Weights of a small transformer language model.
Training: a variant of SOAP for these matrices, 127M tokens, 1932 steps.
Each number is 500 + 50 x the weight over the matrix's rms, rounded and kept within 0 to 999. Layers, rows and columns count from 0. Numbers have three digits each.

# layer 2 MLP down, 160x640, rms 0.145, rows 0-80, columns 400-479
484502461518536450462595541493539505531399572366415480520467557412426525533414560375486566484484478489551586507477516531411471473574583495446497458543506487497607524435404502557439574415547497501454504426513575575467450497542551547547485433
507497537504519530494570411598527526459502598499495591581475473561488474542585525491504513470524568494536502495506509603481461515465487536498473444502492564448528586606445529436491537489470451479637530520624500423493559493505433530500428469
416543536626452459536494501482427510532529552592419373550395411487523486505504453572507512553551564482562541483593380443517480535479482437472393468492487529576439414492538453529493535454530452538435421446447379542555491575492554589582467489
523500465537577589505501437567528499544527618446529517478422609493448501521458557512507465482445414482563515438469469412555418395390542438383611556513473482589534552443445571450504495481552484488509451468496519470518562469504519494442508408
418511417567498496545509482414524438558475504555381549538429529558499429491523570411454551508472522397493564499427456595449498550503459530536503448551581463444529566616574458470538529540433458546497525516477485453563480493505523495548481467
531478512557471476529512565410518471443533558513474417530476569449561458438449489413488591514546471508555470478419501475469471507465448512481498581500552487515525544481571435468545480466520426516562499461465463465505532428470540510475451554
391508445532550581463387455477482469567451501474509558498517568468419451518512555478545560435518497532496439526522507467469519491583561465474457522460569521529488517473482527508518430476530527560494465467523560553493446471488513523579517495
513422491497575420441568485407510466479457493449539450532482449518508489477483551385512456589398483497531527538523538511520518547482444531456472484479505498468531495484470474500503598488455513532470487551513469513486511404486470508444532486
478547471490484428508404410553480509500576568594579512572476538506530480446531470471444540491531453388428508473562471497480531483494524562475560544452514466505481496498481491497469552500542510507583551529484534477493472461530572506470559458
582365536468582551549571403419463522562494493487475571481534438530447526539485481480504477570512473524471544478625425585523511500478519506556415526505424483596556507519394488542520457509500490495530456557487480532532509530563574486537486503
462495458589497524479548357519540495483543557478574486518576410487469436504534422464558528539565350477495520486485487534517456549486540440489447578474522409405480432444504556502504508476355477497571595501480457469553594509576462592584572519
578534504586574470535509475503506386500379497414542604516545488399485593539517530578477535461512470417527523525428461488494451580452437429501419613479493573613523462447431457501483532460486476474553550573492554516477449474485578527549481569
516488517472472483433432487458413540465473523511477505525563406525488551511486461519508629514561559457465423484483524455418498441466595560490528515562515505600489452507501505547498499534492524450540545511473463542444477531542501510526573437
658523443467482550418405515557480531466520400469475481554528485485569545588545492527511524490460599574486568542453488448531446579553497467558476479498501506500485500468512390483468407564467491467597457517487490536465531607561414552479477622
458477465424457443502452551418574513592504534378455533477455480567462409497463517500531443437525478542572571389569528454539489520531489457458520519474583450481517459542601467509496586514530515459570421441512464516598586434546523436486427419
581625549478559560531438507458514451476519562524573543537561438548503434530633480462550431516469547536382512480538435485550499483453479516598520453473469479495479414509453503530570434555481439457551367584556523560466545521502483489447440464
473362417495449511476552524529569524547489494567486487457564381495455563464449535488596569540406470484554468585491560593517591449515532432471460529528488485540508575471433524578553436494455491476489521499529503476504501595544527470542406500
491478500536463458474519459481438519460537564533593528454598401535500507533423460492431481509519475538481580535489411522488552458529463605444467467431546602436531346531587506502576472514529426423403521491471500550490459461487390519525510546
501550555531606502513512494509469611548450508495509552502547545568531466617496449556557471507519417559551461543529457535516532416479483438573502469517565619456495487493498482409517498544480514465471558508553516496547500508441516535500522546
484545475496515482464575566508518487492469475501452555412442523493525564579522516343533474461529424497505442511520541595519514515546481512578490590443549469533574548500523397513497502449584444458478520507444506454526460512497486535435506438
456453505547470446509515533558511510534508590517467450550466582488588526477483403506399611498534454454473486440426578515495615462461505497341535444533588578482554481446534511517504458482477514504596410545421606497554520578424502561556519500
503570472523512439520484519466454511522559519439533577481497470463449488463511616482553466492613548519505470556545487532452576558574507500569496424515498547551427531514457440404409598472483493525506489569466401457420575497556505489530423506
452421494495507575439623558557484527544519499459400428512514554530489550525463464455531477476605483453369452480481510457525438584455460497449520498517557556557436431490534500472591508505497466502508557532445577493529490436572495476418516505
503501481551502468521496499462587532539477442442541581493567491482377555449495452552563601477524513462486388614393492498536515563508502456489471436500495557525564458488625520493502540568415528463502594555574469485474507435535527501582600475
490598494493449630509479457510508491514514539486531514533455523490503445501483538424430485514485484530483585484495527527439558513532534491466474487542455547593478491571620499539563478462579563534507469471508537494513452550472468526512390482
435512493536467472418478488630461515530490511445547459544520599541443552489503488523508553479516510420491544531434518457518489512406580488443436417411497421470552456483469501425544601600556545488443519444534540542532458524436518468477491444
515506532436495571452499402504485510497525438549434449512499492526523516426425555507485520481492393543535397505540507460493594611439518525577498523460486468469547486480487438466608522466490401584442508483467462484421420502403453501417518463
555517584447414438428526600459453485572507489556496526552469455445469507573457480499446368487442489477550479493561569509526520426591508440530516630503488505450434510439435608485466546523379506477528487526505506510548461471500471541591490589
560480529481532415567595511437396488445484494454477496495425450480465459473478482522350553473495532481413492479516528500571460494557510450485509433451425508604526492425474532473543508452532555439578520546486521434474527523547414489421416508
479555558553504498509466469407468491519500567542523514495617438510519529470527446420518535469534469433575525475493475549503521524439577553536505557500421562445434529527552565488544457514531570433448473445602458408425467484559491449403594513
433459335499565527474521544544605504464567547550466528432460524462539582432495520474528450523506473499446457555496471484552521543420458523556483470479494503523557544577467437497443550498403436431476435555511493492458553536525606500466482439
567461471392536417438522456563593485487493449479602550496607509448492500484461449520483563452471498501449462476510530504495569539447474558491515571557479468496484533525451499562505460484510539395472470464435571590623430566513485623503438469
542550490549452550545517519506566481555498399452466478420453564457515450452548498547488472510530449559532456522493502548527410438607523566616558440503503517436518564472509470489485487465544460481569429509429480463467408483484439511490481532
480448461508545415483408511433562488597484551545478451470480523568454535547478535489446522534483466468509522506522568483390501462559586465516501537558477483470405472502526489512547578529483440498482466500552503483488634481548516537570582448
491537402541453531441427532504584435514505428536501458619468490443466452571448428452526490503425492503468531529575564391609555527538536449485542505527437644652419533529481530455569544447446460495560494569503566582520582447445538507487469542
500532418497517485403511493572566470534478534513500497501462526425520454444508554448493495555493439496510488380504547403394555552535385564409433505492552421565464378489550503545432627440526470402455603493464449527498522476535486477490461554
472449542482541559500430488514455484485415498501466612627525526466512464507523507539518537471504480481516438468525515466487511483497521480537567498576482497474491547481523442505466562508375394551548525542532446441523551533511450526497418492
439482516432436483482526495508572511472455458609469512467453454483596583436487532400503437528529564590492551514494531560460477537488540519464499507508408433542482434438516485528607489464424547618471604564445436477503455439403430541503465517
445534512445476526399455480446427487501505521479458533549506499475570531423423481535515539458526516465467470523444534525566534433508538500484502482522466511418508432532490437598511542518501448483512449546503470549465484535542425443455499416
494559504515588496458498487555483590535508541535478552649456464493498547493479433435543469570557503527536500512531588509446528480460495541539547523583513483281572524549528532536481567579424462463526502528519545574424492468504491531546512409
613516494527524508432479470533488513496533551531500474509594493547511560435492421542562622425405518434456493446454463530461508428485500537540581531460476495478469547544506541538476406472552488448526438478472450575496562561503506588490583518
469492550539421491525508602415568507552518507489556509563508592550475574534456554486483508422449463497568587569501514502473471497524529477527516478483557464496527588497395585495547489457460656490513411583445455572476480543545491493519512510
495539568486497448410547448604457544531383543485497555455516486575555547487499540532437474507537494563460455494482426403568474543513496516392429493469453501545522570490515500497529440565429518497519547516509439511529595506482434549553458385
586573510474452457443614500421467524455420503529520491536490516605541507491467442546454508457528576524490500600497489477509522531428499554528559502493487474427527488530479471552521493473397502566477537538483499568448543532451523453432646526
567540495540503517558495468536430545488368449450357518476546503498441534469439532433482486573472480550492504491497536442448527545547472500465468496535467479472505490469483473542458425477497493532535454512533490496510421553516457568525542463
568553549540486496520544580547541473554557514488397501562517491514556450510492425431463526542507552558432487587453377544474594602651512487479514437507505487523521447525505418539472553443380458476474487445591544475509497474503456428604514563
461439513519483475473524696504461532510394432405411491466507498480541554479519540528463563504453478480473488553474507417575464493513520510515566488520405486481519569430500353478506438486445484501510405594465560404543410613440480505527508528
539486502485506493509493498529601505504563432516560480461455483558422469561470466475547504464492488514488640478401476477487416453543577507532535532482617530495532529574519527525422525543508512470485499408575504559478460519483508600467508481
518428435542509486536493467502547445583445535380549453503570560428523440504568451480414478523493617550427500630498415536525446495592559482478381553546463601516577568467484501522553548514490402457463497456539553499528501518491390435455500552
496512581583504550563498520550492465505470510565502466511582504520436477486575492500510386627488481492513517500504531493514508525484522453472481484545531446513526625515507474507457567526471429481557446556439519513536498537581505499477433448
471428492574432525447449477484399480505582501472487448505533526532500514487533490477512495484463461390428612476471580489531505579417514480453551563465498508500560454436510495575540401487498478424452565449505455518521456397486517508504524528
544552458593517544511458549559433483470525538515527519514468562512558489588513595608494449537460480533467492508435427481486569506461486475470431473343432572404481543502522475464567434533520510518470414474503551526523523503537557509430529445
491476540548458448522485520472374455570586475398500530452583492520543486618468504464439534500583492446381488532540527604412481425490508492591502560494445443546496442609422625546427521501518500515456467515418430540544563522465505533500488580
514489485515537469470463443505534484503499399535396475486532475579600477470462468502522481580509476500549505483495487577512455364505509462553482590517540528494564523510463512462487572531516529465502429614561469545485593413491464560527617490
434513546485466392451486637498570603464562526520493541538457489533583476509470530530424502524547574489530523447477504453514576565478482477487464463522449523462500429546502472560501512496473427415488497592542489510438507477557433474501458494
520517488602505482481479474465475572605499524490613475475539517488522490346547408454477464564598535496476463493471458464415565562492539461468496443500445501549540402501455468461445456471399463505419496451474570473497545451406405501433598581
499494488482378483464472508496439558507473455505555458515507508482563514530506450514573442472459466499554445548521486561523453480460456528511457541486506370480460557510455554490523625462534445488526479551510519463492569482489533454436496557
478642489537469428485516525503561487449557412535502474490574540490538461453498457465506464467560480468437488525529427534565561487513429490505512491538530432462513593440568595429482486482457511561488526528514402504512494508554591521515560483
462593487535495564470444451482523544461505488513564538544496518570382434522528450484567575449550549524569427473550646478462474493573465474526539489431524497505460403503558552549576495639496508441484540420535519573472462507535489496422450493
528449518461415553457570464476505478565450495508568501528437600520609497445586510491569520477488385557525525515461522480546447471506514478484544567596587485521520404483449441479556422522523544512507509529462427444483478541474436503549432519
568498422475420620493368478538509519372474550508531504441544456587562433469476404490427487530460515485505462518508508567494514495536574556544389553454534559495505537463453574523470468525516463477585444559487560430575457538478513530501533428
506417455601497476481533482441484491545604379480607533435597573496534519472521513523443405406512468455459444427404427525533521493501517496477508491345454561456501458451396634456564463517477484490471458388447421555558443401389531589482549547
605472482479427564551491455467443402505452495479481509395503504517518549353503498557500526506476515432552526478590506542513492529532501457418480414506559495580479442489549533452497634415444634464502466447535419534510423515538560471422419516
588458483488482517483454475500580489493474462556467524484556507438483468430421474424423541493527425493507519572576487505516523472477446555437520549474467524569439483482517619453469454464531522554509575520410521402518531490492516496518411501
552475598471601458578515495481497534504458534612497475498437379659485577498534494407497516569485455538537555469589543518538579551545490604533513523531555470488433411517523446461464422557480602447520551561506457560467481479556440554429471520
532463458534545559485400450586491556493502464540471477491506495582445450526505524451475539562584530471457463524489475379518427552444515545512570473489391507408486390499459515491454495542555578485518521490398523456509503465489503553485497461
475488470521563528495497537507504536577536427491428448528501510530501545468484483477561515489552515465509493500484575434503513481492484438467603473551534451477496507593498516599489509534469502517481495504489485469477538494540561482482530552
612492475414613464502484445573555474517553497482523538332541526505530430584521404524446497442465524525462415463449591535463454597508498465501437485472510505681526488565483530483421585521443516506490485508510575522548504473444589510532597509
527494548549537616444557535433588523439436447549513483565488473535612533426566510433440555469547517488522500470525526590439413530482451449514591491529504450490579463502511445597348505508565449445493564497481600403521489609510564581513574555
426514535485481543492450621509541459555485611593577536546525518507466551448509461559496503517402455449539508641522473550448491547452491510592419548473534493471477398525464466494548501474501505373487525503457460535550498416429548441427495542
440447500486523522503422546408491528481501495480502504451547571527542494437510502454390534555550471488434578495474595448478478496526426540528516535440521487458393522495445537524520427522495519508594465407489531549487507511525528523507507459
530467498472493443506429542523517405498438404412516509487478475520430471470477508579503546526559466466447553524379526473451456529525400519439523508511433438563540453492499550483486494436596481466582597420488538440490470539449466578534561474
524490566495495479468439554504421522643533449560430479454499418533353557424500550492481486516508457518513529578433463555496552635401456495538449515542351567491570524499588458481502426467482440451468475487485459536577483512430441535552480539
562534487431507347571560607501488562457509550477408541527499502527440549537547484462441508511510466513480597542467589521472488497523458530434494478448476553448524622547524512411547559525462469454502514478431419455534454490419461578449459505
445517544552387507497481457472513506599465417440480499492504472559511563368515515427540528473466622506484499358552522445512478528491496453484602616476563560428467519499579494475506609511501480482445512512462530490508467528423597558548514435
604502458530466432591510458538447353571491464485471491628416503525476465443475498563446532466529389385363468508453495513529528574468528453499519510422523504495472510461496532422574542524465451432452568549516474456500553552490487431435653570
568530452529451503588384434502466557529479515467491380477553534489483496541436469469499552467467507422474512502525556436515586636510548464535520488530567436491466454495451468412429452443528564521564482503470508486450449497493537514453562481
474567516622555509567570425436367538462431541388444552520486465545608500543481508399549498502512493447578407494471454548500501508430468468474495581552490461444547450529521431540470522538484486505451541456480581511536520449502545460527508509
451587504457507434420529442446506486485440567556458489524514542584532497507581475465492495493550412360466424567491507467459582489523483606488507500414438487445463509526563472521454485456504506507498493461475458497538597480461565562518468470
453501452487483562469465669419506469463508494464560505563534498445517563558505440599525506516495434511524534482506546504539471505483411525469549502425525438601542509516492548487465482511546450518516573441561517443485580484541530513511534555
531543469489482506460525429523305552467485560468480491522475509451568552412522495491462422549497460494530385513479488464516539542506492392486559509469471480493503533486526502539415495524508560478466533450427469465547471496513480437589547465